config.yaml
num_hidden_layers: 12
hidden_size: 96
num_attention_heads: 2
norm_place: "pre"
tie_word_embeddings: true
lr_head: 0.0155
max_grad_norm: 1.0
Each number is 128 + 32 x the weight over the matrix's rms, rounded and kept within 0 to 255. Layers, rows and columns count from 0. Numbers have three digits each.

# up: layer 2 MLP up, 256x96, rms 0.198, rows 177-245, columns 0-95
# down: layer 2 MLP down (transposed), 256x96, rms 0.17, rows 177-245, columns 0-95
up177:119114129105132160127099180045162126105069116090102113116114126179132083166093094165164156118099116158130177071138084145127142126095181120156127079101137149064094136162179149091097123115170125123174105114111176087143124087152085145132147121148155128176118194136150149066138095159139139149
down177:189200150145126133147141114127112084143093135133154128095114175173152138079047154151133150186153103191169103142126107194120191140139170122111167166129108119146128149111140079156113021075117105102145169115168140116106132099135185140053208055169095177137100084077147112128176091112165114160
up178:143163166166074093161113129106112174102141077211154092123149067163121125102105112158146150080107046110078149151089105155127067130104148121142129116124187195161156099154147063172131147161099153177125159134061173129119095097143115097160143105091091087128114122101117146160110118123108147146
down178:106105080119135100114042181142064152139084143082126143137120177139096130141137109128141092209116142210186156151154123119151089169118137118089107142109132097128138107130115173163141135108170119142114142059106164133090119116124167132192086147102109122132137136109101089141151119148114160113
up179:169126103093135127111091118104163128106120078158114136082131098152187126106133081125148120154148116119150139122162138176160178120092175132168102148121154143126156131209109132130120148135170123071122142149088144067153135121109129132133121093134124098155105141149175104068105115167176083105
down179:131132119123126133163116084159130107157125144084127093152167131131093133109153126118131047181139097199122085173092098173066138134170145136079144133192105086170115151132110117087148123163132163138142080163081124137126148146110156118117054145111141126090126099082090127149126168080126138135
up180:200071156136130118175165128069091150152164140110119060088181147041120118182206107090120166173116118159120153189123139163071129136195107111108075163141149152101165064124083118150182164140168166114165144141087106106130144092194134127129094167110132106124123128123115130060181100105130119155
down180:148132084143127112149129130126074078141143158138113129084177138113165116143144162114186115102091124102213122120130172091203180164115124158159078168155176096135216098162118146175174140190152117060086158184143166100185104143166117095131088105145146128172140109113149102149106136110131111142
up181:107138148142085132162117091190157099128124116160142123178145147134170100102123161128089140098048119146114193182115153132149114092093092103111140081145108117091127162077093144104073149134150135128094105129108171124090120122108134208099119177105085134037103159036085182186151152141157165157
down181:113151153130103113146105172087150105067102075064193142110125123158149104158121106123137104158135126155183135141124138139076195117051157156115070121136147081189159117137148140121132121117094140104140107132169115111123077082179070124128095101090144119255136107143168128131102132122092135102
up182:133165137089116117092155144185177109120090108128061093085105190111112112104115110105059051137071151126107157123126131124102247170147126130201091118148129138115150151141165102147133160137145092112111171122174090085168154194120137165156123184172112167077106148118106110114163084159067119124
down182:113091118119158162094083122104079192119076132183089094089071122148160146094204198110159156106109105164105143136102084148105081112157132127079132116161162102145144107113149116141146086163152098118107164135114178151133101212114133134186128176153173136125122104156131128134175149143075111155
up183:104211092143119183143127146098175105125119141105134120196126167097064135147174162105124167134119120127135151138124072163084117102143144057131112124185121155079154072127141186106121204042156129137159160215125151200082129174146074131121114106044138089117073136113067081105148152156103147117
down183:141180164137070101172147110116071182153183155146107116111088138171123102064149146128141125157080152133123134127098189114210186151057108136107081144178142111131242139128107123147130085161095100083111101089159108124105134116135102087115112142173098098083139107178091106150111139162145170118
up184:156134172114115121132157061105124113190111115109164093099153107064138165155134075108114194118162093089146109130093105046069145101167126093181166100139127117103103125113156164159153158111135135154102091110136112138110133159127150098123095101178100162105134115118131125094135146108171114127
down184:165090126128098176104138169112188073088113175131128138115123184148105125180080086143128168076178200111162153091147095078123144133130120125052131166127097105142164197123102106074130112132127083120169079164146165123150123103149157172080083122193092163177118147050140152106175158103117153113
up185:150139144067103115154126143114109110184130093100126147059139131057122144158145130169113151119146144119084181086102117187102126139132100145139106098164165143143089123175207149149198084052165119139152134135030117145143160135145078161131145129095167130173151158122186087126141104140145164118
down185:086082115126136131121072101118141124124116109091175110119160169096148087142122152123060151125173145132099049098146113093089161094156104071183112165126149176146113085115129092175140183140170139079123113156169156159089116111111157132118172154165129058118057152112082101130148107158147169121
up186:118086139123112098079149087056130175134191112112165046103119147143140101147130139145123146144166108145139144119085140082165114147106142177144105147093146111117150124208120130155124163117134140139155148153149139107101093090090067124187161126195088111060125131138149092103144153130121196130
down186:097140137099153146174105132185105110123081108129102141152089081138106115103083106129119107120154160078175128093113119117149193067118105114141106107107137125173168132080166156149124156125169184130168070130180110130111104137138178119090108138096135156144117159098119146140135197102120069074
up187:138140094137129142133146134127116137058135142132136125130143162152086141087108189138067139150132146149132143124144097104119129200127125040130134090122150101154095098199112168126162148060160127082172110124061135134091108189188036193147115087108104176104137069130199079086143184126116135163
down187:131065149176074105122108138140186102135110139177098152157110101114113104123106113120143079110147125115142167071049115153203101077092155113097077100058113142100148116137149131113144187107088154172098104108131115150107134131166201095137144108151158085105159132127116156185132158099108068111
up188:156083183157179082131138109117155134075098145179179102195184136102112116149122097130115164147124129108152110152200141101136114185141155176160134070164124108114122080086149088134157136158082135140154096134161113156135102091093105119158167126127142156122124143106101143082190084095170124124
down188:147070126156056137134062152117127147074144210118134055075124115130181063150093136113115132141116158119138141133114110109157150113102079144120130222096171121154015172160108101082104137149111086107145144094104121094150164165103170117092146187150097129148086119159133199151136132107105049146
up189:109090125172180097189112176061200127065144142109116140106126152138145088126150134119072159103087121107127131110096148137154089143159189106148178173129138195114147102122100127155110105175113065161141098166148088183084098108120114104086097158108098106152100135113116150161167128154143132132
down189:174061136176060144119145197136158117080158131114170102159148158108085148110128125115137104140141138132059117120081150106068115133102103087147102115145162068136129163094139109149120056137140061065168102119126126093145107114141136170149155137132118099179029092112097186128154114071184182167
up190:141127144142135154079113122089108118123165120127152114113143193132133130095118162155131066136151074153136163130133175094127133087101106069167075125093095237096135178121130154095138162143106150088139128134137081141126099115113107108128078148173080090097099169111167071125195157120097166160
down190:126139131128168189111141068097155135167116114158095168202114096125147134176139104118125143084213154087152149163195132116064142105156184091134201108159082098176108110087133130161094132139154141076159105030108142145142082168129130120083121077135129094151181147144151103133084097151058145085
up191:093119215104176174174145137123090182151091120101100111132162117127129207095089148125170134145102129135114134172130108147108141052126113130108112142128129171094134117157082166135145138114092086141101130103117137089143138135129085147146085198099126095124061126174147175063149144166134121033
down191:169161154120089137093140095170177133095102168058116096108145107119126052121150123104152177095132166119074094125185120122099135147161091122132124135105152112135079112167099166124085096158069151100139135117112161151122150126118085060099108157114136105115161117180047091142104111129130146132
up192:091111108117124157163123054187109147180126154088105157138100174118174109145125103090096159196098146173120128104085177183137155129111117167153077105177140150120129103161136126171137153137148133126132127068125093138100114183159151172091103157176093105102149070142087175094120090164163138178
down192:090165123134129153085183132098190143092083178156127153145129100157167104136117100151186091149121124078135148133161113103140088190070086177109072062095081162161130097157112079127067118076155131084133125192119120161120178097189183155096157113100091144134085139120176105118116170124101123141
up193:106121153128102155097164156035129147064134093060134111105129162117112076150204145125143056150134163071147103093098179165147122175141138162110102189088122122103106093039119164112117141128137103104100157149102101140157086147103134127175134085149141116096185106171132080136101155099122149167
down193:088180080107130112133143105162133075181059103134142098097160117117144121121065089129091153122149088151115132129150139148093094139199148109111123145144152182112121113113135159115154117152094120138117167204123144140132115122127089099171123159191096134137035130095154146113166086105138128093
up194:135105115119127131182119150125115152131124107135171110166115119086164168078218167106055117145161098132161150095059137158091114069093153069164179151113087164097097151065076154133179156161079116182105167084197093147139146148125088099167159100126100064148145116112056149126142121087123123101
down194:065097150116124146194130112180088189145039162119129089167130107156158110105121128080123098143117195098123179168149139052140131116146147132128128133197110147164195165198151112164103131161147147134111127173119134092135159071011086150129148179108134202131077165102164101117191104097194131128
up195:063134118118158192138164159099121153105101137069102088134112084153160128147124135099130147106062117114166125125134122097114117106120101161154085102077134094117099204101112170139142152108090135145146139180103145135153127099122153114142170142134137151127092103099195147101119095173143162145
down195:202107090123118110136092092132153065152142108090178160156144090130122109122115130117094159177133161185122125129145131091132107120166101117056134120164186156120108102121132140123136073165159136120135102137135094117126172134103086133105092173089122155115090106085119139144116164053148118127
up196:129107101113148120162166163105159121134104083156096115102158126069147116107157144105076174102093180131142160053091168107127136147097165108152125060094084089136154112170108130157076150075163148056094155101150100150147178214110153136097146136154199136168150083175130167162135130102093126161
down196:134072146164146128088163142134173131122154136137122164125110151110128160126175071089154102102113116160134061134190127200158122115124147095114148091124154100135126142025170125136209146174061071135121077145092087099081144133124099162180114101106104115107180146066125129068144110201147135144
up197:094129139149114154212117144085153089136097125097130126084154161157159053189161205064078132150093134120096089168134135181113125155128176078127105088048143104130082038153167159066133168150107057147140120127131113104135121167122121190106086160216121126177166121050117147151189154035128118103
down197:125169133089142127162049084113143182138116096135204170138161090154152123119136086085087121150189119131095164181174107162101175108097102157133133221165166167126183172148126041149161126164124099117088138076150129114105183092154159182164161131155096113211168091109099132200103186086120138161
up198:114108157170109090113157169132114151102126155158141095100235137112076161102131146163129206141094055134116125112167165123125185101112143127191125164130112114154168073078129125108158132061087113111128083135121131082106120157103150108157094087093170113135109143225139088115121193093136096080
down198:154230142121135198141145118104177145159129090160169184111082113056190164091070117160127081122145170114151121079098107160150076153113135120107174084052188114121104103140182084091089117098187159164134096156144124130170122155135119166119162098116150174111127142093112123138125145097137113082
up199:166092191090134109106160146111131097181095141105184141120154174133094092107096163154101070114183109133138125099169147153122138151155134136169139187131136079129133163133109177135123170143136086058125190117115159204120207225143126139118056112163108109119170066138145125102104136156056156057
down199:174093147188110096134097123137158126092131154169123141141092141179140135201122095062129090134129114167109146155130148156155097153114117047126071089136163144130167077091121133104169090151187182141130167101095142145159100136156157133165065119087173135124120113096145074180162176166145159086
up200:139186153110146106091122165196198177140179110156140116161110143052178143051124128138128100144163161114070169166141126170102123124155123205164121132168135153094124199104108145083141122177147105100116145115146151137154118129173119102065076143183118089165117133114123122119106151045092147136
down200:120093074127119081095112122114102152140153118134102144062102176055065143119092123146157129153175102124173102110093141141143152048033172167113129096068082075098126133070135164099165158142141118102138105095043063105148162167132110090115112157084166086149145131080103063158156171119104083129
up201:168122137104141156128136167093134097170144132133104088157142122121129169103133108076137135143103173143143176155165196160085150139155135164166070108065159114131111093124119059079147086140134154124110150130152093164079129140160128115112137128069096187102142141130105129114144098139145188108
down201:086119134152127131146096165145106135178092100082105196131105205115105121215107159091115155127129103107103172157137146104184121107132163111148142185137139071130205106124152125148136128080098066114170112141059158103123138137084139129076174156067085163183124089138132197141161085070156097142
up202:122125158118105145158095132180137096093123154092119126139187121173140106169079175035061154162134162078122144108112157133183128138142156135118136163123171117110136135077106148140082173105178122074113038104134095107125106140105168123117137158144098157126200097116125114150140157121101084137
down202:147197093187106096100166114118134089200123110095146117154097155153121095098074054133103118160114108148100096151123081111127141088129135127144116048097140152108151087177169151066130130135114164129170123117097122111131153133174116206150114133100076101127101119117089120112144079067130150082
up203:116164060164164125139170225092161126119114088130116093141094044170133080152196129138172124107107115132087169117173142180130121125196100198115121082111129166111094126116090133092156089111181094187088093119193147137094105127118157148104127095150120105125166096108099166072143099179116115155
down203:102084145127102152106172084131123150163203180120096161141059166112085146094074146110125252108136142159112048086061134178130160062087176135158158080152124171103132128116148181113146140116051172099103145047117163064118146120136151179120040180105139141138106150151119140067222138141102101149
up204:082143106155107097154165155104136153099192109134136128164122079111146160110126160143094153085165220087157081145136089153076129136163116087141157177157050173120129139120140082054149081159109117126156159063160155119134163108164123101080102105142152121119138115109118156100140182106145107115
down204:073165108137130121132113152169177135098144129125211106116107104134189099077151108176106115195155185169161147128125062138128163080152088149073119099110072113115125091112177095095147167103118124075130145136207051183086092141101115151142250110101162155076136118122159185166174082139160114157
up205:136109181181110162109078150106194151094143141139122179128143154108114148122160074117109167138139144153109118074196100101152114121140131148148116106128171160115188108144119078176121117116128138095169154148162112125124119167062128068122153115161159084123106182059087057124141138108222131142
down205:194130147105185141156171127078137110143154083127133124123064165116154108156095186050138112068133110095154137160123113116159154103124091065104155108106097098083099143114101138020123123153156162082147168096151102118086173131148095196121061130085152133153131104145144151072099096133098147134
up206:132122088104104183182081152153143161130138107139164163102145099108172091182144074116167164162124223157119123149178120075147153079174134109186122090123173087111108098136071158104117158166200124120122142089053125138120132132110168177148146090072103136102099061163082162181109164148135113140
down206:141171138135149121110140099128101145157127155138122093138100122140072177152100173151136142121115053119128152174146099100158115155096103143128119129112120156143133139084165096166112073091142130143154077139208141088125096119168162086091122150153079171107191186133125102130135127125101146110
up207:125117147159124166133129135137089130156087179197201107112165094119116133125074131121079138112131157167107148118145104144116115115183191116164163096127099117128100131158157149107150114136128149112144107128086197115144179139107094067126070134110153112152057102073135155123151090138208108092
down207:146141088124150122070168120101131130142099058154140172191115129211071170099116124075132065150132139127169128099162135122177140193167078114102104158139083173151153134148114115155091147143163119108178081062184137149154187160136169125130117147094100135144132082111117114148099114115090171116
up208:154132135121192146137147107140071133124159123153112152094148118200125172130079131148073115086097132119163136167119107126178126130112140151160081093125149099134087166095129150098126090076144120142128082108117179089122113088132131177123092176165117122079146177071169094102097100178142104081
down208:130142114128180077123113131104106127131096115078109142101172186153100131133179100114127145112097140147088169129140100118103145108096187130147103174101108188097150111147157102062104169137110100131105089127095144163153172121141092075173072161191121113130119112113164101099120165089119126162
up209:054127121121111069141132149074200162099119139144126173066109153166138172166126084178120162117088149165126170150123147095124105133148140130126062155123135105078096088133159131131142113090156084097186102100136106158065123164124131104088187083119167138106112174112103089109132215147123107133
down209:165143114134180104080100128158126121176110104135139095137177076095200143089140166106123102113133114084084113101164119140130081109131150092098106146118169140169171127109087161105147184190137139183131169143194163101165117145114151133129091130077128162137068117139164138076089164081102143123
up210:164084138183161146093099155124167226119148114166117123132102123129093186119135126092087106137115129184117102145108083143087094150136202172093100133110121073052126146134066087129098103095129123208140120129152143159182107128081242159125139101116100136142156184120102117101090088160195134138
down210:143164101189115139107161122186141128084186159128073128132084165146136129067098141127103093109100112131164118166158085138153191102145186116119082068107110181081133104024152130171163098141092167074159132156151077103180156104160126142127082161117076106099170126074100188132188052081173184120
up211:129135112127150110127096136118082165147140090167133108160148147089163110076125168160120074128140148124096146200110146113115112153149166073090138162152141127142132129107137124108132161084147154120129114104154130147100145157124136166164167147140148149107137096159125157097094104120112098132
down211:156123073152110121138117146134155095147082150117105145119149176129110166158172171133120198137184105139189097142123139145183136144136140142140123087132156139142146136126103093090129102153158147143173087150151086124155168140157111167139104115121145109149090123081088111184151097104131148158
up212:116081171132151160102129162109074161116173160118127095179086158147198158151106149117177131122151104137124072137122126123099123149127101106135177116147089157125101154110111086178173096123069126150139147178120124170081135113110086164137074166110117180093060150155079114087145160153144093155
down212:151255163134151165117163104122149109127099092183110104142121098141173116131113098067139108076113116142118123131095099093174104135136159120128116093131132121117098167117104105137094126111137138133126105074126106058107127153081108126115128120117108176170109105105113144103110108092096169124
up213:066121130145130109161171147061144105178117190122125091169169125176136113166102158125165099113091099132057163080195114196146182095121155213124098116150122171098184128116174110148096114172111102140128119168096093159168095080077169136136139104141136118108066136065097178088148118108137119117
down213:161083190162174067159119135116129114177131136157125203131065115101133090213116092111174088126157079110131111141108115122163075174174164137093160123100165089156165123196135113231135163172076075173140148150100118187207130150077184107115114079157140177124186058067149139086073129115124121162
up214:121088163200131100137125141100154100064115135126128142120123104134152142129121157101146119067131156161061113128134134115142096120103143154130172110168153152107091137125176171092167077139165145133132140142162081107160122067136169117166134161174167158103108102124119174123104110160128091118
down214:136198137115187106130129125138147088097035153137123085178152094085138149095167155155109104092159074136130171196148114124067166150180173103163077171114104147162098117212120132145140089144194103097154098120178168103140100136140099120078114128113115154164089127096121150107113143140138146109
up215:148161085075071101085097110166134096156068081086125168116066118088104161167120118145172142093096130101128128142118146134061138093240139134116132093218096156117123169108127129129106195144088123136179151123149155123123106099149098147147118083147113135167151115175164075095111093198159115093
down215:119194138155129085175124118082148167104179148113131173135168130173147131078123065103146147101087155141145164120142095128141105124134122144170149076105130131142172087119099074083130122108180106102128172136176118166095078151133200159156196167074127115085116133114049163179185187062095154127
up216:129163132109142179113118149120142142120123097164126132177154169125090164103139144095144110146127103072108125147105150098126156121126174125079103186120068177123105119154103132166106138154138139077140115144163167097142123096075097104143133112136121115161123056171189127110094134087096122094
down216:136133145076132130137186103160143195118139110114114138084119153092153074148098087113071118141137094115116102124092072116132134131107120101201151120167134148158157117111117119160125104120091101167121142138110106106148148112166134160171194094113159090139132160109134131115144128108143133202
up217:077157121106059155095105185131083157078045164160128138141148105077056161125117124045092089161115138132144189144167139126129194189143162162125099083099115144149087115130151144072180142130119161167160133101073117158102132078118209114092091086101108151130150149103117120083161124143118074165
down217:077136126121204135167145097157135177197112128107131118142137134094172157178112102149147166164104178099096147102091121131085137124148104089176137104169126148121105172106132125135120085167164091168069128205158177101129140134083150169084119176093110178094058117122159150031135147093136145146
up218:106143092108102083160156121165106149122076063144136108124185057131125115139144130134120139120146105096092132099114175084169143096090179092155138084064084139190127120176119084156136101175132185181167127098172112166081163161114160051136130110125127112137122187209132111164117132106072049131
down218:138127132137107099154142139120161142161166190147104152070087188116120118157095121141114169119122088123146102140052071150134165150155091159107174173136136133074123063081102204134118099128134108122148109157141114118131099093122139142145151154061122178123125138058103124157127111177146117156
up219:096113111156106197118115171103113108138107149105160130093157114115121135191122128111093170145150196181109151167165074084125249124106151130108125098134160152078143157121174120080113155153129123125093174125094148119147109122125145147139083094149169134084097135105174140085224161155080124165
down219:120152102118115115148176123127129142147161115091165163129116186097125134071060168093131051177183106119130141126122163140112102094119171091148165144121168118152124113097139122101077101104109096217200169063128146105192142153110210189114201180098136129119125143103117141163099128082056128100
up220:116167121098136127137149149160121095131117062117186118178153143133090112146111063186125095151159116166131125094150145121113115140154148059169198149125131167118130097126153129119092130122103092125145095081144137132165114108111131131112062154226162180100197164120104124121095164109156124121
down220:101120081151133172112146103122115105190104127062093151115182091133036121149154137100084114193166120163148065107158115118164085180122119125139083128150145132120169141121076125115128124130112142168173134095090099087106126126125129152080123164036172080209193127105132154127141046098147107125
up221:126117111185108110124129159124122124123145142089095120070117132089114191177124109108115121134050128080146144181102127089172149074114148150101142129148126185127163159141151165139077081151142135135069108124109064150085045139095157125116165115114109152112131092166114115103113087105118091088
down221:102156145091143149118096100097108123114106117140158115155077128164158097103122124100103121111217175159093132095172103128149101165126080103168080129127085058098113135080115136095148118051134133129144135066101107099199144103194101175158160117111121081144107128114095121188137187131132098101
up222:124137100110144136154077127146134089128214109103164112173086151087089114163159229123110112118145116117088169126119144123087140116166079075156112139185077181143143110134164094147151111145201178134121148150139129096127125109115133198084104136105152136095126124204147097157093156140185193122
down222:158148178042158144067099103140110161081154157148082130125157117128185170141167128084095117142157070137159110149160150125094113114086127226166167194084104108184088099102112122099161140114118142150143132131111109157130181115128094027150169153105196108091140119152109116077118117135119168170
up223:152155124135105096154044127098159108067161153157087185137147140125141138153153095152120087139149192126041152115055101127122195090124148108092110079119084129111145131152127085132113173166172131129093169114130158084113119136117130142133097115116093125119124102095147125117142147124115128097
down223:139161115157196135091103110136123159156069163131100121115158176122133149108154156053129125140147164156144107149136090146126097083123072110147181180188127104147131140165141153120135086119156128111122093200117104162152140077110112092128144162063131115181083141139163097113081111069176181107
up224:141086168098103087102110173132123128108121195121165212121130091148100053149136116149153179140136162144136125157199114094120173081109164103138127124158119098108105078166148161155102128125116124161098118128179143131174091105122081175147097124096164138146141136073148081184096191077160098129
down224:110139063130133155171164100146164174105140117138122091088170156099126165139147148153151091166146099119130159114045088156118095153130114141121076137065130135099159171101161095127118151145131094097119165140103137117067165144148185120096124141155098095134140147113139151110114099124125169100
up225:142097137117076095168133093160098135091170150083210145108086123130067097170138114128164129136126080139115136069154107050151069058161111148124165122126107171105136107126102130149140092099134088124108103136069157153091099094175122120135122127178105125157176121143134089162137128149127135133
down225:146143109167176159065098178142192099143089114154122123083166171109183176099102107117137153175140164223139087172151148181173172176115181148129114144135132130143095188096129147091123115139148166083168141160151080134152156159081106138120167174080126143100112117137112141145125114140173137107
up226:092148107152106180145150129101128148110115119109160127171080114162106125112158135132123067151120169117132170127103159138170099138138111141142138106191090125119101104098100099074087203086114093186128167083148111122103105106174125076120155131130116168108109112148127122070119130156154099151
down226:149150132122133154155166141155085138080144144134155127100161111205141132119143103051122125098131173147162082066144100095134169088151116169153145111135110137174115149076119108119136098116156126102155096188131128134082148171102111155081125117057145137168125054111167126140187115106073130114
up227:115156140106099153170071139131136156173155080104089110070162116075139175173110124134138132138106124119065113133149106137146087103197113168147182063182124135119154157128180101073126144177124142105181155134105098166133137152172123134062114134102090124120079129129129159071119130108143145118
down227:100181143127113077062120153141118122062109117167144075159107156118112125096132153200091071192116077172116119119113127106132167089152079150095154154134138077094074060075113091175142105115105163119096050112185118080132145120110154172106145084132217120142184138113138155111140150098100126153
up228:134151147124176166063116168085139113130131112175164144102108106097123148046186106127101076113088140116081146116129046173122127112145154163171103126089122170138132182123104110141125069136071073118082120094147077145192087139134161132130125132139160135103111154137129169124135070128153163116
down228:108156155146117108105159144098186108097090157162119164153118097185165122114131133151159121093111076152126140162138128083124032148162147157152086099143177125039084103135090180171162227180109082136119061110113151101152190139155142085155059154128129094082139152161132110151134097110081139117
up229:130128117137136085117135142117106140173147105126139111100167139102128129094114098169119168119190179193107161155083095105144162084042169103122099062153107131157073110106101187150100166165128132093116126059154119131157083138146166147107063185112131115099107123193191099100133174157105106155
down229:070111126134162100137100152168129106131119109093112170217170147101128150190168094127114152092220137103109124168112128087118166117120121108151147124146162138135145127115104115138141137166108150101194072156101163062139157077102063161123090113129147170153194169136110165101137060103116145142
up230:140124117132129155165144139111147159156125094089140174128123171077153121098143109136083186078113135111067140103155167093101100107098115084157136177138158119144160148109145100138153147155105092083143143095146123129135109138090145060125126099112150135155106122105144106140141146110071150142
down230:206163087135159149106122148137134120176098129132129111099082100136112109130159143146115091125170118160073087092143147111094158137146112079060130085132119183172135156102151124105108064070154160157092139112138175132187157135177130095057117145101143154159112122105144161122140163133119133126
up231:138129141146152133083153081100125117142095125143198103106155165069128143099150136093148153167157058060109122068116100098140152135127160153130124123118123057165123104172104136144065158099130139085147177100090144126096100062147060128133204138098152081093162158124217110174049157107142181128
down231:111206158129074122121138127107117143164114166093098097129066121211109172094159116115154110143079141101192098107105139154157192136085145147168116085154146150117099084134094181087153124129136114135137030110152152139168095161066161122071129161112129128183093148180107149063115093174112164079
up232:156206148128102129102123151167092065162206121161126105143147157125155121078171132135153101136103124122116165120142088116107156104147093123149147035150106143145097142134127110073162088164182159082157167097125096109120166121179124175135117173085093123138120117114114183113068089119115148072
down232:132105157109133116128125119090152152125112102084120156097088189144093113114143094168093146135123165150130097117124122111157139149099119096123149185068149126125139172084131108159076168124097118165158098147119128138152099140067095171130162072148163147180123109164064119164167178084109081146
up233:103139099164139143131171144105126142158176116140142111116148098094178158098150134123109128142142158139146160128092152132138147100135144075171174169143093136149160134114068110149100064110133175096088136093175108142115128135083116117105118116171099120100097115127079103130107111101124121139
down233:150152125135157161076120134155124096165120115100087146144124184134148103161171154099112161137150086192125111169165118126047158200134078137104129118155122122113114142103117141113131094090192136140153148119118114099127138148150147141134157137115107130142136055092163128089187176104149115148
up234:084122119117049120099141122165117127133179138176162071184103068146117119095165177153172113110135141129104061118127155105174088118127126110109096069105147122142139159118103116162145158120103114155172076168103104167093129113090138147170105149119155117109159178100112087100104135114118138186
down234:132139107138179141108107121052123165139106142100146149087102157096104102125139072152166152139161122157163145136100132116179102146183113135141129137115080123157153148121148189129119123134136127135135163125123130150117108122195079112127163106089216106158099108092096148148192089116148127100
up235:092119076089099156126145104101096114186131101101121129149070155188123122185128146134149120204158102137057117156144188097196129148091163099135147128137154155131100081155094126096129118133148148087086095149133121128127117143152115175159112137185068166095142129075161072149161120165124077153
down235:174117152159092131150126135085162130086133085123094156121171136090122092142149128093114123095111171091147096107148148135119132164232094113109102169185156111139155190124131122105116143126112134155091133173131130126140148172061114156079144172095150099167146137159100148187135119099157147089
up236:156138162216093115132149144100118041154141119138137153134148094064111092101179121132153102156135169146153115163131101114116209107132154116158106172160048104127142101180133134093105117143115086145103210116130097202068113148126121116108166118135148113055142144112137134171112163093112143145
down236:119103146109144130126127109157141182139160151077084098103110159192082102122102103177102146113115137161178173116084182074160110092107139113092120164109157122124187094131102117177093157086138179122157135084156151100146130173099138094171115124150071148115107127160147107168116211159159066129
up237:139153141143137143132157122108146109167092124194098117122150134113052128168140135125156094129058186100077113151116132160139112078165178157088085129124088129150183112063119134081102192138092182085139152142149156120113078107068146093121132141130073094165147095122176167060099122141119147109
down237:097117152105148085134112148113142186135137139127163086109180105117137131081188126158054158097144210178070108118090084176144154063112072143154131152187132117143128101167121124120122157138059191138109126101076113084090152137112098150166143135126102142078137164127117160098137202143161103126
up238:171125144113073118139160097108107203177126107121144121105165114108173116097164103198187210116123192157140144113102138178103123111071092116142137126097078090148114174188119089174167118124088149092129114079184119144107128102142149091136111084115193152167125122171177093114124098124118130135
down238:112143130162105151144147094138088178077051152106115151101067136143177099166141123130116126147112145149136146175218160144088156104091152081117107057114146056123117146119100106184090164122089091152128141106118137136206115201160103123149207097138080063109125166102107166152149083166118090106
up239:102124165141137117152102084124071126141116126133124126161181111122100138104138215145153119072198106146116127122145177215128118065122128113119094064100094102079167162124050152130162143111146196136136163106118188088125132143188187144152069165148155102114150178196083116101130113116137122079
down239:109175085180110167097143121124097090144125193098102067180095075088093145116111127120120131167150088181136095125157066188119151151104115150091178072080139095162153159087147154090114157122090153116195129106101179121143082087140115111136088181115120094156115135133128142110196114091125189132
up240:123127103130103137166130134070136112153061132083126120133040155163116135115139173175142153133156081112128155107086083083148165120125151157184094095130120163107121125099199161123105177103103073116124081140130127169120104150112079099146108149171137107068195154142104118087194137149133134119
down240:110105162139083129093144151154058127125156111165088126099134122097100159107147104154156144165086106163128115139148106061131090166113160100160142136126115132097159144087122110149147127075166147186174167123109128110115175118107136125166156130119099128137146088096124127203104140069133138183
up241:132153110128098195103143072146136129099118084101113142147115154116147150172099169133166123125108101089107131102174072167160161116149092133092180136146173178092157127096110141112134136110089080124058155164124162188140112042109101130165153109139162104164158158115176086116137125098122173147
down241:130087129133176086170117133130128135103183141177143108133157148137073131086178149089163079083133163148107185135106114119083123139096102099082088127136136129135147151114137065125128125184116137167093096124128082129127204168092153152144147184137143086125088173122165122104142183148117151165
up242:128142089110128126211138104082183096113131100182144113099155115131145127189137139128120153118148146117150053124083172106124104149150165133185128082120159206131085147112153174100106160120110113129151102071143092152107157056132098178113140158186091124082158084146102137162186189119091097118
down242:146125121156145087116102090133140110177161124173149157098178136202142106130138076112154161145164127211109085095199101131139142138145132093104147134179167149132139136125162137142116186110157148147127116156193147108127232166092111140123124172096105106109108103159095150142193183165156113146
up243:157126140125153160099127158147071100162114159122192182167144102128134106087092117147126103099154115098098160131081161132075097126164181117111139163172040154139144124145137125091114077158115134087110171122160089193108170126103140081097091097098145111138138137102088132151085150137114107092
down243:107183146111137132132133084138123126099108110135086154109104130134087181146140100142148108122146107146178141124142131114144117128121190110146101109091147128107113157141147142148155086135166073160109075172159096103171109145072108110160104135128100102131100071129060131091194155127184128108
up244:130134106152164102143134103132154080105128098162115114155143086096088126139095152143120099148152146126105116187155116123146126150090170086153175118163183099125137168139148143169125157166128113117046112102131192159124098158100081203159102144157136108155132162146110145118095149103143102103
down244:155118145069196158113130109081126030110120135131145153122124113092174126089063132167124227154093108108145078108138125093148084116132148126143120098098132186213148107077116167094161178170133123136163113151132111152119123178145084133152155156109129099141000073105176131104174126099122092103
up245:117127139182160141060152149141179094155089050194137133117128124109176116096104137190130064121117146133154149077077126123101172168159213142142094105115116144040091151132146159135114117131118114122121139160143140178149123118099115171076094146144185149104093098144112142081175129129157109220
down245:097150151074150161156084102159235163105157168121174120110117106092113142165172166147117161124172135151100116123096141145158074121111126097120141114082128062098212104085159090065095150205134163167107159122117123095063143161148059105092144120110126124132115135156112116133117118128125116132